Each number is 500 + 50 x the weight over its row's rms, rounded and kept within 0 to 999. Layers, rows and columns count from 0. Numbers have three digits each. The size before them is the row's rms in percent of the matrix's.

# down: layer 7 MLP down (transposed), 320x128, rms 0.108, rows 49-115, columns 64-127
# gate: layer 7 MLP gate, 320x128, rms 0.173, rows 50-116, columns 64-127
# up: layer 7 MLP up, 320x128, rms 0.187, rows 50-115, columns 64-127
down49 095:479578522537489528550522716578490528476475510459442506414491467520513507479498452537483519487449543468506503463536444588556576504530540513409530465447386555450485486590488482544466507495517449
gate50 102:459460454500516575517491536517460528560438536530567495395469509598444622543595399534519522574491394562539558440547539499397475495435509454536468503475539502475494487544491516394537518389550477
up50 101:567553471449521504527512490531472470503543555526526486431468509481506578385428505440491482561525435510463490528490554447546566466410490423477451451581574567582395454536536467485502447487509462
down50 097:579545463533497477598531485495535550580505567466421504413423512513463499403481550370552465565582461523509593565517484534419503448420554465562517462500505615480489524552456518485523527462453480
gate51 095:569485425559534479445536403554542639566467497533579507498545467497539537519526479543488511469508385517541544498433436512482532464477549479427526478486457515560444491560476505467495507430410463
up51 098:476531462531460454524425623493539484464489585565592515462436502563485529476551500552485432508511518549444464560592512532556566474437499497447542412599488536488460535638536597495562532516446430
down51 097:455544538526454424464459654439507506560500534494631495415485520486426572529444520589409503492502443540541528534518487509552476384456483521477580424463515569543486529513592501469534570530389555
gate52 104:486511566503499562475442504509523466535508365469535500499421508583406467542532443507524530557588472549479536475528552561429585517487474501409438453521542422487403348446473453422410512511535543
up52 109:442528454481463417539492485508571443377438561442573471479425484474541636457514582546472504466585576428477422499469539482487520556421477488544541523482493448543420503488464497438596479492506556
down52 110:528560476473444507546464440495420474451495434492500567486478500446508527528531571560585441511555501419497515454448469593426509507476532617561477518483545487511436412484439516449508488598385548
gate53 100:462466534575536531485497452591449415511493459494532603577474473539486536481486559439465454503539530450584466458510477518434550521416566536502431461514432515567503505583521532505419483433540536
up53 095:470520453429417471427476421387597538477512541547426489507539556545587497572459572543533462470534504490535441585448558478448440537485458521504480418429489481450409516575420470507509482572502517
down53 099:503524526456506467469547435521513490462565517574504497503545472341499512494458454557545530605532511446436476499475515543483448483586514461400538606461546476507538478446550514527517502567490481
gate54 099:485470555455458474499476477473459523551491545434433457481503394539515518476526529405452571462567557474533472487475498391470477490516482497498552595485535399539415409438477474460410485572563465
up54 100:477464477500576467500398453431502469397443474506453531442522496535472514479434447395493490463515429493443539505519559462500502609522419439441506493561489552433498558422462539466505515494516564
down54 096:492468510465536434545528470529482532538458521490546477436512439490501562501547386452509432493464514555571443549565525497417560605508502405524549502485526494437509552479464661450446463546532535
gate55 102:555463473499568512459486449485532472493510530488455503466510418452518627452467550538457510541541406612570615407583472500359508488517572531448476472558504561540549534537402514458505504566504508
up55 103:468566523476556462444475492463565490427465443467475548483408402453511550518498455585511460479515534502428558484472595436453463526501537534597463447505579508480461555477436471518392498441488539
down55 103:414560524588435415497508470500487475513497529523483593524386450465530529517403478531516461442534575395465509454572578437480521470387520534509413418554436519532543505473543558475462451531522520
gate56 099:534573447473432512561494546547439494530481474436542438505412441525515469556449562444462511429518503507476548496467560542480455440547543498545481485617533447485582477528398580464505510487490501
up56 097:483512482457518477617579506576484520516583616485482424558435481481547527504474535497470508501573472462573590431512516548494448532477582527568464411523432517551523586508483518479530570468466526
down56 098:458487466531549443559592399623495505542422568588458560532435631450465549466469512484516529491550524540571532360520500538534487514475443559556516408496403441477552526460469530476487486503529412
gate57 101:478413515506494586447620410504451478433525513501534505536609509526516484467475542468521523487535464501446567469551516481441487528481583468483473519576433512497450474514502501536572565613462585
up57 095:543614491510533478464504476509485502629521503462455453539483402468540553500525517383515476447443524538533458483468462432507513500563475517540514442450507400571497492573527547440484476572561463
down57 099:584471451522451482503540571520410435489470490425538510428516545514490480514491476396413580524546485417554538520437525463463449572542430552480568494520502537612422460467539443580437524441522416
gate58 100:532452535511570449490424491465551503476547550507471460433573477513535482530599459479550467630466514469477515540507619552514502547549486531502532456601527423397503510571543446452433554460498553
up58 093:539607463417559521568566509421528525517555436532419502495558517578494520509485537501492559561526472473529521451522491513446514426498560509529454615444468517544490497622482519607433423446526483
down58 094:472437512431424466428547511523554445517504530556570503473468567586475472489405588469494508498452471558529437440483506431568440456478506559552439487469472578541514465408438533562484501507475439
gate59 111:482499514576475572490572498484456606469480513526537501475431513527451470473503601493452474458480496553502509454540483490501453466508546531521391520535590545504523479484517497482644405696449512
up59 107:509499451465507499528559547478529439567468554525520407487401508548464453435448472418489517447480544525544525478588564539557520555485523490526410419501469541528553563616540513500482526488460488
down59 110:576524498440475583481516625531469507495556523623525513574457477500560555483520529513513444501617536621569579444490459525484474465448496489571423450510577536504592506470552525535505478489548485
gate60 099:487617523483473428462534426525498459550546538434471490507518503468450435446460520487447412585493528514510511560388463513481507447544514519532408564418444538508483454558536433506557463469485539
up60 101:499513455473478558516526509606405479548519564459491488531548449476528498463462469454473477505492508539575486387426393449453538463560493470497465460396467535565517575538477429468399509521545553
down60 097:542456574387461495483388407538517591508523486555486529540598548625448509387459510578539461458559453536493495465397438487456534468486472577570428391505551505520547503557537502590527434493496467
gate61 095:513577457540466495452574488570400484394508481426544482596525498538469437476539451518380474568466483579569403495604591533522459532441504449464433521516488476507510492481490490549502484486485572
up61 096:491600549543481455469500559475563489488515480474611474401449530494480472484448390530539532445514465521458513540518530502527597562457477508516449575516531497526629402455484571518476654476431517
down61 097:484517457412486484514474507544509517446491595498456464494455529502480531528576476535528450514516568445538575519484518475464456533468538380534464543510470457571471479551455584479528526497410541
gate62 101:506503554574533457464386525529497506373422531421569505484485507596484486518545559495488558496484592459521533480504575519474524477455425571512416507454458461557517473559511491476523603423495419
up62 099:530381602483501447444493522547595539428439489438446481393532413633545437486605531494435467508477484520514447526498554565526450493423453438507477508515493517406496491466497552556511563436497440
down62 100:485536474492480444422487512521468459458466488480555425519442500527531531482499493481505519518549492508541490437455596484471560453431564470446507471438472530457546543486437525601525537526409524
gate63 106:479522476466583536555508519516559521485585449444521564467538526448480522572496509492471456510495486548464506405570598565502476458433477537471467479508496501581458387510514466558495498520518509
up63 102:547488517466518521579509495560539457478472463469558410443433375493485451485509465455488435368526498459534531504498532470455532456479584385586491498425541496541450443565524584508468483439560515
down63 094:576546492529464458437584461534525481495502451493477547532523444490430432484488447579559419552511427503507432475521547476351516566466571531556583470549501483510544384568421488525540479470402551
gate64 097:437502413392421532455437490490504486596575575387468519601551478493450534494506491473575506510510534458470478520466484472497493524475482450518556507454474481485552518579489524564412570501537589
up64 095:469523530486390538504417464513492560574497501616512499453530560482470573485450481545530443427416509518609554534462517398482496565586448552531430454572490471464458516557512439547527495498465476
down64 093:564465437599488452549487428419434509533522552495354447445544600472546473533511515556465522468596477498506527513490455560458483483553558474436509487418515452461509514456471511488544581435527468
gate65 103:475538462521493492590531503477482428485488541567462501545531536587511493511517485514455470394579530484495500538527468584528569523495501502420539519430545516561476498600443448479420459609543544
up65 098:464510568457503488543448487528427552464468473440512576503552501534592454440471509555473610438489486486532583461514517446456417463493495426537528521462546537580447616548485544557522573509537404
down65 099:535518500559428620507509476497463423491446507429468542496481539473519463530514548481456498497484463530447508582514381418603480444491527502442543507485516483478554493493473451574475502530400539
gate66 103:511464455483488504465408370505573535458490448555520444579556556607553535460513505525568421563475673517511433429490444614501548589530538465463490471417504456502521516513521537454480437524525486
up66 099:576460419558444487507463572524548442575472515504474586514520580511484498630528489547483539544435477517497442494451489539450480611484503595472498467541531576452534486369437540456458557496513527
down66 099:501498483568479506630566515564484492437492424588534528586607505450515545543485515495394457484517477557485433469600555511501524463443507490528504424501478496545471451559507555465465562468500545
gate67 101:593477483486439496488428587431425521485395477470438585547499499483574477481527542444489558424443523474481502522526444534434488515540510503471514516388500505491423479528416436519485545463508526
up67 103:403572475546518596469532493449485481527513486484487529463495417576560404593502449577480526545557628488449478428514437481460384515553452505455479386524552532553521464563508498535563547536512492
down67 106:473566519555468520480488411540539453514473468610495545426433471515593452525531549528590508547520481468490457485470486539446539513561541566464615531469608552546546421478544502507484515582562603
gate68 099:597502510477435474516630464470461522585511474459544466524465399484508475546512467458505477437442524394544529492473485545515513452507447558465497504517527497409491581474525469595521506449605498
up68 106:432507553506494452428411607613500545436453488417499473457507486522523481468511506560512479632515503541528487460538359531555465489436601509533494504494457429477446472455533480433538468548488560
down68 101:530457610483405514557408423520424466526489524462544419486449472591494516492519535515593520519501588521479551520438539472474435525465465583492521480566480441471434595583401535539562506533426534
gate69 095:459542465587545523466573545525481521486498475508398511515582515534507481476560493489522474530452339473543468472446481511542533548556507566471431468487434423519666471471439508528485538472570548
up69 094:484544512538502511451507544419613430489405533465439434439477503419507434409493602538559554463448392472515507605539504494477425450512476510548569486487543535482421479513512484543486485579509504
down69 097:542524544530502414487459479463608602501535486509554568461529490541469384502446545592428488468463503394481460520547463577463491512499543441481546546579530506504485535521540471455515502536594494
gate70 099:523462488384491477560549458431442492439450557591504442529519480515511493550454592478479463486542415384457488460403426546452413476418469551625498436437419507544483432550486520503449475531515555
up70 100:505428448503484467527503345499529509440472554535512548438531512562444560526495530500430498452535449467432387490473566591514356420445467436543600501400513508514459506529432557524421512435492500
down70 100:546537481407511436554561424463654546522459484469486448498536481460497468498507512512494533527470540402503457471490521422555470435517491540585486436421518561470493464480482374564548608479501455
gate71 099:464458513447500468522602591425556583458488477525542474499447453528480525529490482498568410394401484445457560448459488511471397525513506462463452515626535501437498467403486454471520454520524532
up71 106:532474520576574475489554500524550545509393464526431497556442495499468456572489573442421447569528547469501505505467442552506444485580511543456514565475450597534479445549519419460448465491567419
down71 106:453529499501567414436483485569518570475474532539401551504545426438478509530570445513461419582600555510447456566504586445548495602482484502613522403439494460511533515567493573546546492460402437
gate72 111:498535498480468544464543462514446528453502460420538483543486498493579557477534540500433456469487441593504603422521459501485524511496460500551533527535525571607501565550481471462473557534496523
up72 112:496588576520526516493481594439520492408508499571516468526479537574446480445548511499503504498590499522553434560489430606622571459490484482478475516562463481521431489506471511570508560460546491
down72 103:531485498510579534638512515530504513503583466417561439470550428545487469486441515453511559464550464454598446472491491435553561435513505560561471393452450494468511486572504520478504566499457532
gate73 098:471471499497573496504452402542496579473482492481475481473476603564506465509409525466443584435510348589441454494514523498477437519470407459448489535544444529459492561526409533448500553417481443
up73 093:498496513497457442632523508544522489432546439521487509384496501490452550472519527475473411413569473480432484419399463573489533456379483493490507508594514524486491481378490530642475511469474458
down73 093:453498539462473436524506451540528472432563450459474562518471431491497451502453388437661473438547488444528462528534456441533440406480493501490554495591575476495539534494441430546459461425516408
gate74 091:444553470534472467593568545465543493469518459450424442479488507432400479547468547435469496355504445558424427488509463494446441569453559490553519534522513478517505559463435383461503635432520548
up74 097:536533476577482424504535465475483449530517430592543475523474447440493412485506478459486579531513476529490511411571521497458445422538513459546442512538492449496474547460490439511512516506432560
down74 102:423523507577488469587455521532588531612528437470379544511457501480441501554531476447546488455505495535462519485555538527539485472553519524576461529561446576613450459466461450407511503571505474
gate75 109:491490442497484447509419503497574584447413524472533491484482504418474463568518549516518546554476420511367581491494492548494497484451501588546436613480425493503447541489537470472579481530541486
up75 113:546528511518453515584557467580526536531519456478561493530536475500424494375508558521542449562490524522489451551448493570505408563506445500568630606534401509552461443514603482461541365575476484
down75 103:468497446452465547560505478488516535470590445548470503449486497521454519393511400535475494452526419536538425491496503438579485543472540531641560547470471481443489501468529367443546431608502534
gate76 101:529583438475500605509554510609438555574532577481474453526511478554470437608496438578429616571488529513562614509522581432489465554485522463504503439536486491447552494431512480554487541519524540
up76 106:463577408513541496474486489552550566568517478469521496508558485507433491588486449576453473632523416561496457504557469457533553539513571467455556425515517495491493484540505441557510556611540497
down76 103:504618457416536470498478476519483491493512492491568444469545581591437488497539524563450410558493440492478509505449546534493571527547527422592533396435496524468434502469523516542580480544508514
gate77 098:358530597420620496438549487505508512476502536624612462513429527548493551530440434522408567523493480531534538476561486546497532475491394468433498406546443508511490454521555516493472398453448530
up77 099:459526423524443509561562428537460526506496391453551476410533569427485527525507480530549474569409540489493457537580558520468470468501608451446501451465486593476544519487532469416550576517527425
down77 101:374554460550472534454549406473497562480437438396543432461467520512465452511566490541504470503510476453481486530555580453585459552510522486417413560471421509514527488512504463488592567512424474
gate78 102:486421521411471478452480451459535503472421511493479504577559504495449576485501471483419539525447500497516474404485544484460522585534467534464465505469475448527478353503501586514493513455349533
up78 105:499512514602579361535457514592490599498472448430454608484526486555478446524457518527476543483437470530525582497456548496545581552465450586504451566464478524476498508570398482468592480454480562
down78 105:500588626531492468484463573508499550445521507447511527451605524437545495516484595537492500573452455378636560430519433475501466506509456547515465451454510553496519462532465533603561426516424580
gate79 094:426582431418508444585531575521400470516554499472466528571485519469481555500513578528585432556530492437488499594449434527516452659450478476464386505473455422491570476528486520458499504493543520
up79 102:445514517489473611423519470465526472558529463445519561529502553518529424517525556537552448526571505420500569526545422459546478526504516485485561541506487461505590475486469487486476616444431598
down79 103:536450396527420530477493532492482494499446475493624488502542463533469449472567405420472547504414417518461438537504475509534513490461480455466464597565505420523486564552490542465527396482528418
gate80 107:571537485396526517589428593497533505564461566451511604564562564441475559582564555624456484520516431563472418507469505473483514571533416506472461468526512497523474475539486503506418481500543457
up80 103:436570566416443479476487399538452491499516452517426496463524488585473462491489489521469574514472483522474442541496448480571525572446493504435493435430448530482558572494489539430565401419446424
down80 105:569520532485472523436516479448571554552540466487438442570552498458486491558522519521599503495509555545445565502580494508496466528562455495337526374428547508390539546454507490465519473431400431
gate81 105:441579592460503468532577472528464490404497494441494447442565567457463526489568500471514483518370548463537491528563518557510446502499490425425421500478405460555571464494501569581553482509619567
up81 107:540511491519508577495458427540532526522508538568500515597527511538459533530464522509476520490470418498464543459365426549484436416518510507477498503580519569533541567526563369567522507536499517
down81 102:425355464547478583451418452414473538556527487509484550600526478462456451489477503493426494485528490524413534535478544537574447456542497512582482481571547595475525534520546468445419512534517413
gate82 102:514580433452458564431487537492457588520469517505535575437496555562490508534493507533532368410545428482511626488444552575458489601426453496518410536559483450483517473564521471457509447474489490
up82 109:501510441450489531500418476566465477500525482488469424428493566403427449552438534574555465435500549534484520521459463473388541566490496539490538404466464429595594428472522500528490566594473502
down82 103:474463521553455525518499533576458454512478477548495582538399498504500491471468484468516494458591553470486587470443516527471478584490553538523573441594461423489436518506511445363402455590596488
gate83 103:510476528472422464524401495582541541463479455455566515471420580485536531519550541523480449529449562565546475470489555533429478509549537546412451491484397511529475541471560568491539420445521498
up83 106:542509502470550508480510497520618573567462523506551600550466589534506527499567485532492452468490549564507523511474486556446402528485433592413510478495565500520537461499502547547481447543445483
down83 104:463531484452496488413451500580591515500514430517499613461427615531638456449492491474526519486506537554570498451469485488432520613448455521511461414482487562609528482545542560484529483547471432
gate84 105:521497478551512534495506526500500566632472507433463608431426497506482585495502469559548526495494487534519489454583529483386484513430484487462509544408499485506564535523506607499643495541414488
up84 102:573448538577500414392463446445528473564493573559629441409485545500495489453539454451496537425506520427466485451424466524480497402488488507392523469643491528402409580498519559453573492514501508
down84 102:451537484545434410392509470462565548509494484581611471450524439435562469440538402528471501523503370523468456462482516520465502504485529553453481520608465430522507406487479586493513535537554463
gate85 102:475482407629524540496502465641574523568454487417533543555505532442476473579412477502515483514525491514452495486434498498403508466550471432538432607491496443420475518571429560526550533491518499
up85 106:582443472590455405433553533500514474537566455469498531481457562491413524454484489476544491535517524509425481491595541515517486381425460512492583493569520457449493570456396554445429501538501535
down85 106:504455451501442501539512519518650555524537522421504501512505530519460442525430370502467520556505521481457529580547507465420555487478459521588462548553493465634590529439456521452454440482500518
gate86 093:424462430460492518426471537471505580542423457462523508450494500563544578463567477438418443567439533334551467505608526473501500473474556450461503452500483524534453446528589392478526417529551567
up86 096:525520494472498510542580428489427479496497488546492513420565499422493402544628502539471511387522586453454585533545502469500541471472462398538505470482424613505557567512530539566479529510375559
down86 102:476510419451546555435532520480501516494466440442491537528480545537655540410534506514524543452429570473490488533569536557477438422427575444493553452455509634521582505517461540502494455530464587
gate87 103:559544480380524456450510477544491475578504541503558564429524461474570540520565521471540563416467491574479605511439572422485525543509442454494501467461470440599567482452447445510449568434488547
up87 098:521485460538598577583506555472391504544508540523540508498523525529533468453481457593576476552544512503577495466542509578578506567468450509517524492514580362522399554491497492413471459443503528
down87 099:444478562467469535496574503432445416476536537487559448447547486465489449467558462552522558524547572518496506377555517475464488496504471480484447498449578513382482597418459476444437505428459645
gate88 099:446460487487532486550618464560495534552512475498499500512484458586400524548499533482460514499516527517515525475369461445441518459472501469557512508462423422523492456526578466515547565502392530
up88 096:482526543491452552551389403459436468475498469484421434487407442487576540475510505433513459596462534595496547457486471474522489472501574464467524574580603450470522567533434467513497451457486582
down88 096:594493522482475532445435590482497527433501562479487459569425494478463462599457482506530527539562441424472518501445467429448403522501626492462617475445510489442478536537507500581554483530559544
gate89 100:609512488528473491475476506542531566483493478514463460456544570519473557538427502475454510510590559508552481443458489530424496532459412580471480594480458509532557473574430553520441452534553548
up89 105:519529539487483539494501569505523481595435478481525585484601483494592433633522449478470528457504502498555496391591471463537482428495556595552520618534487493483513609498379523537586484476444529
down89 098:506540470573514618471521527448589467546484466442644514494522539401499552525482500411503515601521503489476568443566465471454476418560553593505509600485498588461533551544512549535554504495546511
gate90 098:467594568453487537483546431560457480513555489533560486523420551539454449464513529356468486516436471486454562514540515526454551547466464449446459522528507576514485501462513529497394591458509468
up90 105:515529474522547409519595525523572455453435502534414417478481506497467629499558472490513550547408462487519479559537519528545448473479450466441549426505603504534562404462620458575505486540463543
down90 101:424505557538523519434523503476465361441422561520525505573539507557357541533518470476526429515573526531513521551469525524505477470464466508504478539509470445430527483432580398521434460516489533
gate91 105:408545451385492556544423399449449512506425471514468619568480558509431470431483551532476482560486452538508513409519562472493540497483413457438498422471499462478436477456521465513524505523411499
up91 106:495492488456486552473533416456555383532493509477523568528554471388432501414465512481539438592432471426459490494486483572505459498472551488538414461582462562432400537423537482486532543414433534
down91 105:515558500542469586433489474503598426465538399496532569503506567485513494472470496633463514521443501439390501504447458494423427485446552489543456396424581486484513505463462458485557426470455539
gate92 096:514496576468637568528485442543456483553450489489514495469487476490481449537470466487497526506396541494487505510442516511538488491420472539474566458436542486498498437565427578444543531515568394
up92 102:530484526467513444539526443540540495564469461512434449520517414508472428407542510564590519436519516540419519418481484515461415506452464422519462500438516446536561513518604582567559482474547406
down92 106:534500586461508507485490504628486438523469560537464516541553437500533491495500509504484594436504460496477493410546547518479496554493482498520563564464445546491489495454504521530554474528495419
gate93 099:506562481415470549414530494536444517521498469525508508444454538524475519467475455504532465506492495498415534480494537604489534438556440475469457506527471563422481570600496536637476416518533420
up93 099:493444374471586549533503394472468556595516490455527491529444475475471461496489570457472523545513416417547481538425497628619523469444457548521489511441452614443521526430494433513452508423563530
down93 094:514521465496490487607548466559502408431525465511515454474523516527449534518448557538473490562438436473495467530474462538511564548427596530543492592402497493511529548394465505437381550519486458
gate94 096:506460486455566433508567494463568477546469489416471492433372482505447568480444603407443524455511416502519470610567480607568483445493447484538571422421469472435539537481492446365472553470555498
up94 086:475541525404536564402481518485497382502541471505503587466511590442524533511474549525480452546438505486543582544477606456534472580511499594491507491416508543555464488447515560518424444418561554
down94 091:500501432499511504437511410504420551460494509546443503606579534512462455536529509504527450424457488410538496540355565501585500468517468510538498578612579519492530472542463472555547471528453480
gate95 106:476552584488446536482586352511387459457490497419501605501537467519490517464485545494426565471446441498425520533500533487498549513502556477600391593500531514517525636482562478522480443460429491
up95 103:498481513512561465528490470442427516513548547494441502456466496487474456427431421448547459537477495540490456436386432436543549470516439452541428484554513414428414505588521488522428530507478476
down95 099:491465395442513518514531571562434444488401521502486468581516406496473529570460410565445476521577458484534471456469422434318508579467567510534583447511459527482574466580468501562439511539513530
gate96 101:509555492552442553455486395474579482506446555465489566455520387586540511574450553501466568544486643503516487486546513471432533514508491498488486433451432565513512484483500571488466453493499502
up96 093:488527545501469591437439483533479460492524529416479549457481451691473541552456565541496568449492505528492538510587467510507545455526544468438512637447496532424450566520536481465437409538499573
down96 092:562544519477544481380532553514575505539553447484491449556532444462455544387523507493594485483612556582458479534447536514663401410553416531459531455492458470481540556535460471424495495504551567
gate97 108:493531453526501504441603509606511479489513440469471458466587484484501497538535487391472476422509382499487551429524514502471567614497512529526424474473472515422392497482540573500541509424531575
up97 111:478542486443552566520371443478421504546421533546542499580469554561476575508539477519516459604535558528450423491474435408562412450446536502504557459622509436430527503459463474515512457599524469
down97 106:502530435497470485540432484492412414431465537566503491469412570562455472567458516544571456458422479448447410491502531539491488475577529508506523501505502491548490506538517428570542475559532536
gate98 097:531436461484370424508545576466458568490511501501567465583523448509483489481578420521442487551556613535452487486573489545582585471580466418531542452412518446461537555502521585523528568467475453
up98 097:523501444490539480512486491469555484486424477577497487570569528547513518440481555511448439586511583511603535538451444460539517470501487577494558630450541552536444461374498497509462474453573567
down98 094:549493548501521478535410562502457538458495500597537573489520474538484522445591500559497459490459590590533496537447423488465538492498407457419568482608564505500495481446558435490551547543531425
gate99 104:479636541434587453503503513510477457559483584529536500485581484402498441514460403571462551521554409463506523504481511487446511471471566503585598557575414398484515482530554532426506528440505496
up99 102:519502402477467507541477398494489573540494468474577433435423517442400461436479506523506517469471460552490598570501475389538506450559493496443563442547477561479469518455539523474579476587438492
down99 106:586585471483617503452437500504459566599497526531532509560506462434435508491369495554552601482498436551497506479536539555503547488499441502472497503496433493451530470478440462522493396544448537
gate100 099:486537434436417450443461631459570446528416543499504528539555506491467533467486535529477453516511527484550507447422491498481592520552450470473548500457579534496524507518441473442432502413500418
up100 097:582630480469489464457531495514487537540613446403518542489567491469427501552490621595510472589543540591558544490577490582509534524558486481482484552505487525446570560500528479569491475394411491
down100 098:473534479535543488446483537523422569518520468494490473554508498509440454559504461515506433556434478531565425427547439518502481486563453457433507548543471574506483634429513568535490496446446443
gate101 100:501595472499470518528592573456527465490573449518463519467531500452441484453490572593534556500534506427481461453435560470413464356506447488504420546551574539542453513434593555469527523440484566
up101 092:441438589475564450568490506522418534472523481524442452527498480536527480456447362436464485485509500513511512506562471459529561584565503528538643474425467434380535533530471549506439522586547419
down101 093:498519497485509498487454427456417593570436536502506518546559469586352488605466432467422544548571445497536509522509438449532550522446486526506541457555430482408526514539447413430461496548528478
gate102 097:471443487479505616500432554503491554585492443489455436456439418506511508541498478484524510563526496460533540457529433558512502558520509541436497465554450480468486511557563481500502554576516531
up102 096:537510495478547556490506470514556538573529545523411554636501466550475498509418501534452418474456541514535425459484474555451448534648440501534437479501384479523535427525524461436489412526419454
down102 100:545523473584530471457542424470548552517422537521484536437497498568566478456550412417497449534483479456491479484510545551596442542526471559510394435594446563513514459490500548603554510473403493
gate103 108:508479582461445501438393410541514507486591502545532445487550445552459513561485463586517594557528491494421554477463543496478530442523431467473495488515546494428539570592491466534585410507457530
up103 105:505478533507480484570523494442514415451547470505449526630548461505455509414529498469490380530520530475520507515403444424517385416491547529483487555537484504540518546456446478531480507543492590
down103 109:513464442532527466506586410537595526447441421518504448548456516546405488419495474413527475520531457526581495520467461491439500399458535513472502471467522446527506547423468520567504543502489588
gate104 104:561415550491446545462558623564536434513477601580509480572362516450460498464499523548504468485464520606497509429486403554477524456476465499515505511581536534556475514486512452579499558499439485
up104 110:520490572504452534465486540501481501455529433567462587513507499507537579501455412557455533474556400365506534494478598457401531511569557528460430558482464625478438526489432473511453509423491581
down104 105:437499420566500468472476481415430480395496533488467510456501420576579582528532480446474562486514484391514503548579577495451472473511542592524527510472494534539588513462502521440447480421530566
gate105 099:504554483465525329495522448479503510467499515569544466481596487542500496475484553567540435465467459549516413472552561571460501476538416460524591506478383469546469464537452429440519558420551501
up105 104:435540430470476490586469407460533539586549556451516520491437490418468588478555497463547454500550443495487514528553521474559523448470641455535543546494536477536413562468500455518441509560583511
down105 103:496518409481453521515470367489472576541503459428554425497445498423390567523533414489552499479519507484473547487542470528521496524494544540447492639470544527455485519517489453510422559560469583
gate106 099:474469468535483434523519489529492484510493442528573517472562640510406493485520565495476412380472468540468500413559605520353491533534505527422510520499486538488459545556435516495407544449391609
up106 101:493530453483493505571515404404406555495573466499503483516406478548533496504462552542509586411484568389487589438427453448535508485440455527604572460548497549504488498454545414387494426525605450
down106 102:487568454449443472486514480357509574440559492498457491487456487574564437453502570542528499438515445431494558593413477581558521538483484556537430446486518416519546430427545497566466543504538422
gate107 101:531470445530481603475456591473481521557560433451544540475575515466533513528544565490479541424534548521457512476465518524493544469510449440474442584466426440456553451560496485535518553493559535
up107 100:449532472496572578439449477523526467533535555537583510517497585557550490482609543482495448467519503568488582446458489439484628477474530468512498513574507508478551618577521473493550559439496563
down107 101:515403501562553554404467484575504525443504506523394629474516491501395488547491501436541468556545515473467601435526491554597495512511471415497557407491517467535497498431630501509491481450469441
gate108 096:481448463504545431457521434527481581478478494422586511502483422493497507506481425512453548553647465512505435463464506491557418465511404496391439539428519563494435451471482510419548471618540535
up108 097:433479526531464537539517536483530429496513622457405534500459514464428452504471500504481459502492537463568411618396442529374491503469568404532443447449566497508487464497434473426438471553507619
down108 102:412511533419466486460442452462445458543494507472556487443470535508493427421552560536489442500504489534441404551463510501647488483469526447529458507457433514477555548525408554572566564475523491
gate109 101:514509558434480468522573389545442491493509497532539514568524518614459500474446556578496500532555522482486477472453579441493554477548514541429504498473456432426529549491577463515471500482501486
up109 098:494521575483502445440453400620482474498386461520448533512521464473430510472430437515446545568512478532524518450565434565511458535600494490470527503372521487458445477397411508569597536550445522
down109 098:434498535525451550484517498616441453457486459397517391457506535502506453443468479580464578519546446491534468440621563449462532599609451466442443502465399569463478502573456460519501482521473463
gate110 101:509518517466489459493519516512494502506509461518518385509453529462466553587489558473504532480492431555484457386513542421515533560369473527609502481549488526449457546535421506470513475535663492
up110 096:508405597626463473533461587476469454428574536467470494425469453579506509481474507479545531421456529494551529538448497531483456512563459618473492490440559399601518454594489447474497484487480470
down110 095:477457502574469448532520539522484502500534557502461581407507495590482464433456483466487517429432455533590479505413493559474339460536393598507433514498506470519536439503468485532430552448459526
gate111 099:447449485443465497431427435511475554487587497501481532553388449493458566556494474516550502467529540572570545517428528440433492424409448577423469540437511397489426504544400541528558540414453538
up111 100:492434551506575422433501430496493504552425453500484462559560545450590432576577507515511534419485560493519461515491543488424527439457408514541431504527506390479535553563452431494506529460515559
down111 100:478534509456456467554411492502546476535408488567526574539481516504495507578547515493499537531517473496595453555421490494395608517429443550508494403464497389482484437478452511568424473452497535
gate112 101:430554523472437461603500464494418653439443509516492480437549505542431506434453495556546495476543513457508443467508513492475433644503455474469460477483467498438449483493456491423590483461521543
up112 098:496550582465458506516469566453595502446452411534510477496529582499475507550534503412583519553460532514474440540500481497521571529598490474499557465513492592530469516511478519514430535485528480
down112 102:569447462548492483537448480520643504544466515494479484584424481490412485533551469497487505418617542420545400495533495494449447479436455545566582496524548424509543472365475475468497502517538587
gate113 104:558546486598475504494488481451446483463400514414576456527432543481552466513588516505409416534558495490478458525561505479534504376565534461487489478475509454480402455534465495518492489565463588
up113 105:578517499499487492428445566487485531506495445569548564601489476497542499528503488538510483517550511550522591447492490532578529466526554398512485586591416491534568534394462612453445389529510511
down113 105:495535498482456436453466557602517581463489490545557454481515442449478552597495490560496550455515420454576559529389412525458468623557560560480499472521424495505435458477486501458529472568509381
gate114 100:464402567502603431507557495506530565601463527483558423480493494443371450623490426489498444553436478519558507448432515466512427584513401623515495391488456511554442509489541464515517543514453492
up114 099:506409467475519495448456435541431487478469557501553433453536652514519384463443508496528434478563548396522533509427386513551482476482494507525435615543478479509509487510515494446469498528507565
down114 102:493548478436505522390471495400512462455544525475501530471511575563500452438458555546479457538567453465520412471510582451567505508472544461533548535521510484550503500457617449605468505448482655
gate115 098:481538526492493465560518528605482494532443429446530451554390588546523516468537457594498524425497492528413530491526403465455570504568500526526493540569570445438498516578439560484458520475616498
up115 101:464475512558499535520455493535472478458464424600487524425471469496504487509481402555558539507472488431429392445419464537478505569477512464412473432498449535451444458450489518527517547439583521
down115 100:548515636398457605424530478431488478432434445548516506439478484582506525499509497538532500491513499440501433508394509551533528473441553545497473481471469451495546523509548496488557562466540506
gate116 106:482580462494571525512512521482539562505554490516505498495469445537452524529478632456492479476435495572491473477600527499461478526443536467520550533426540492483518534502569495490390485497468561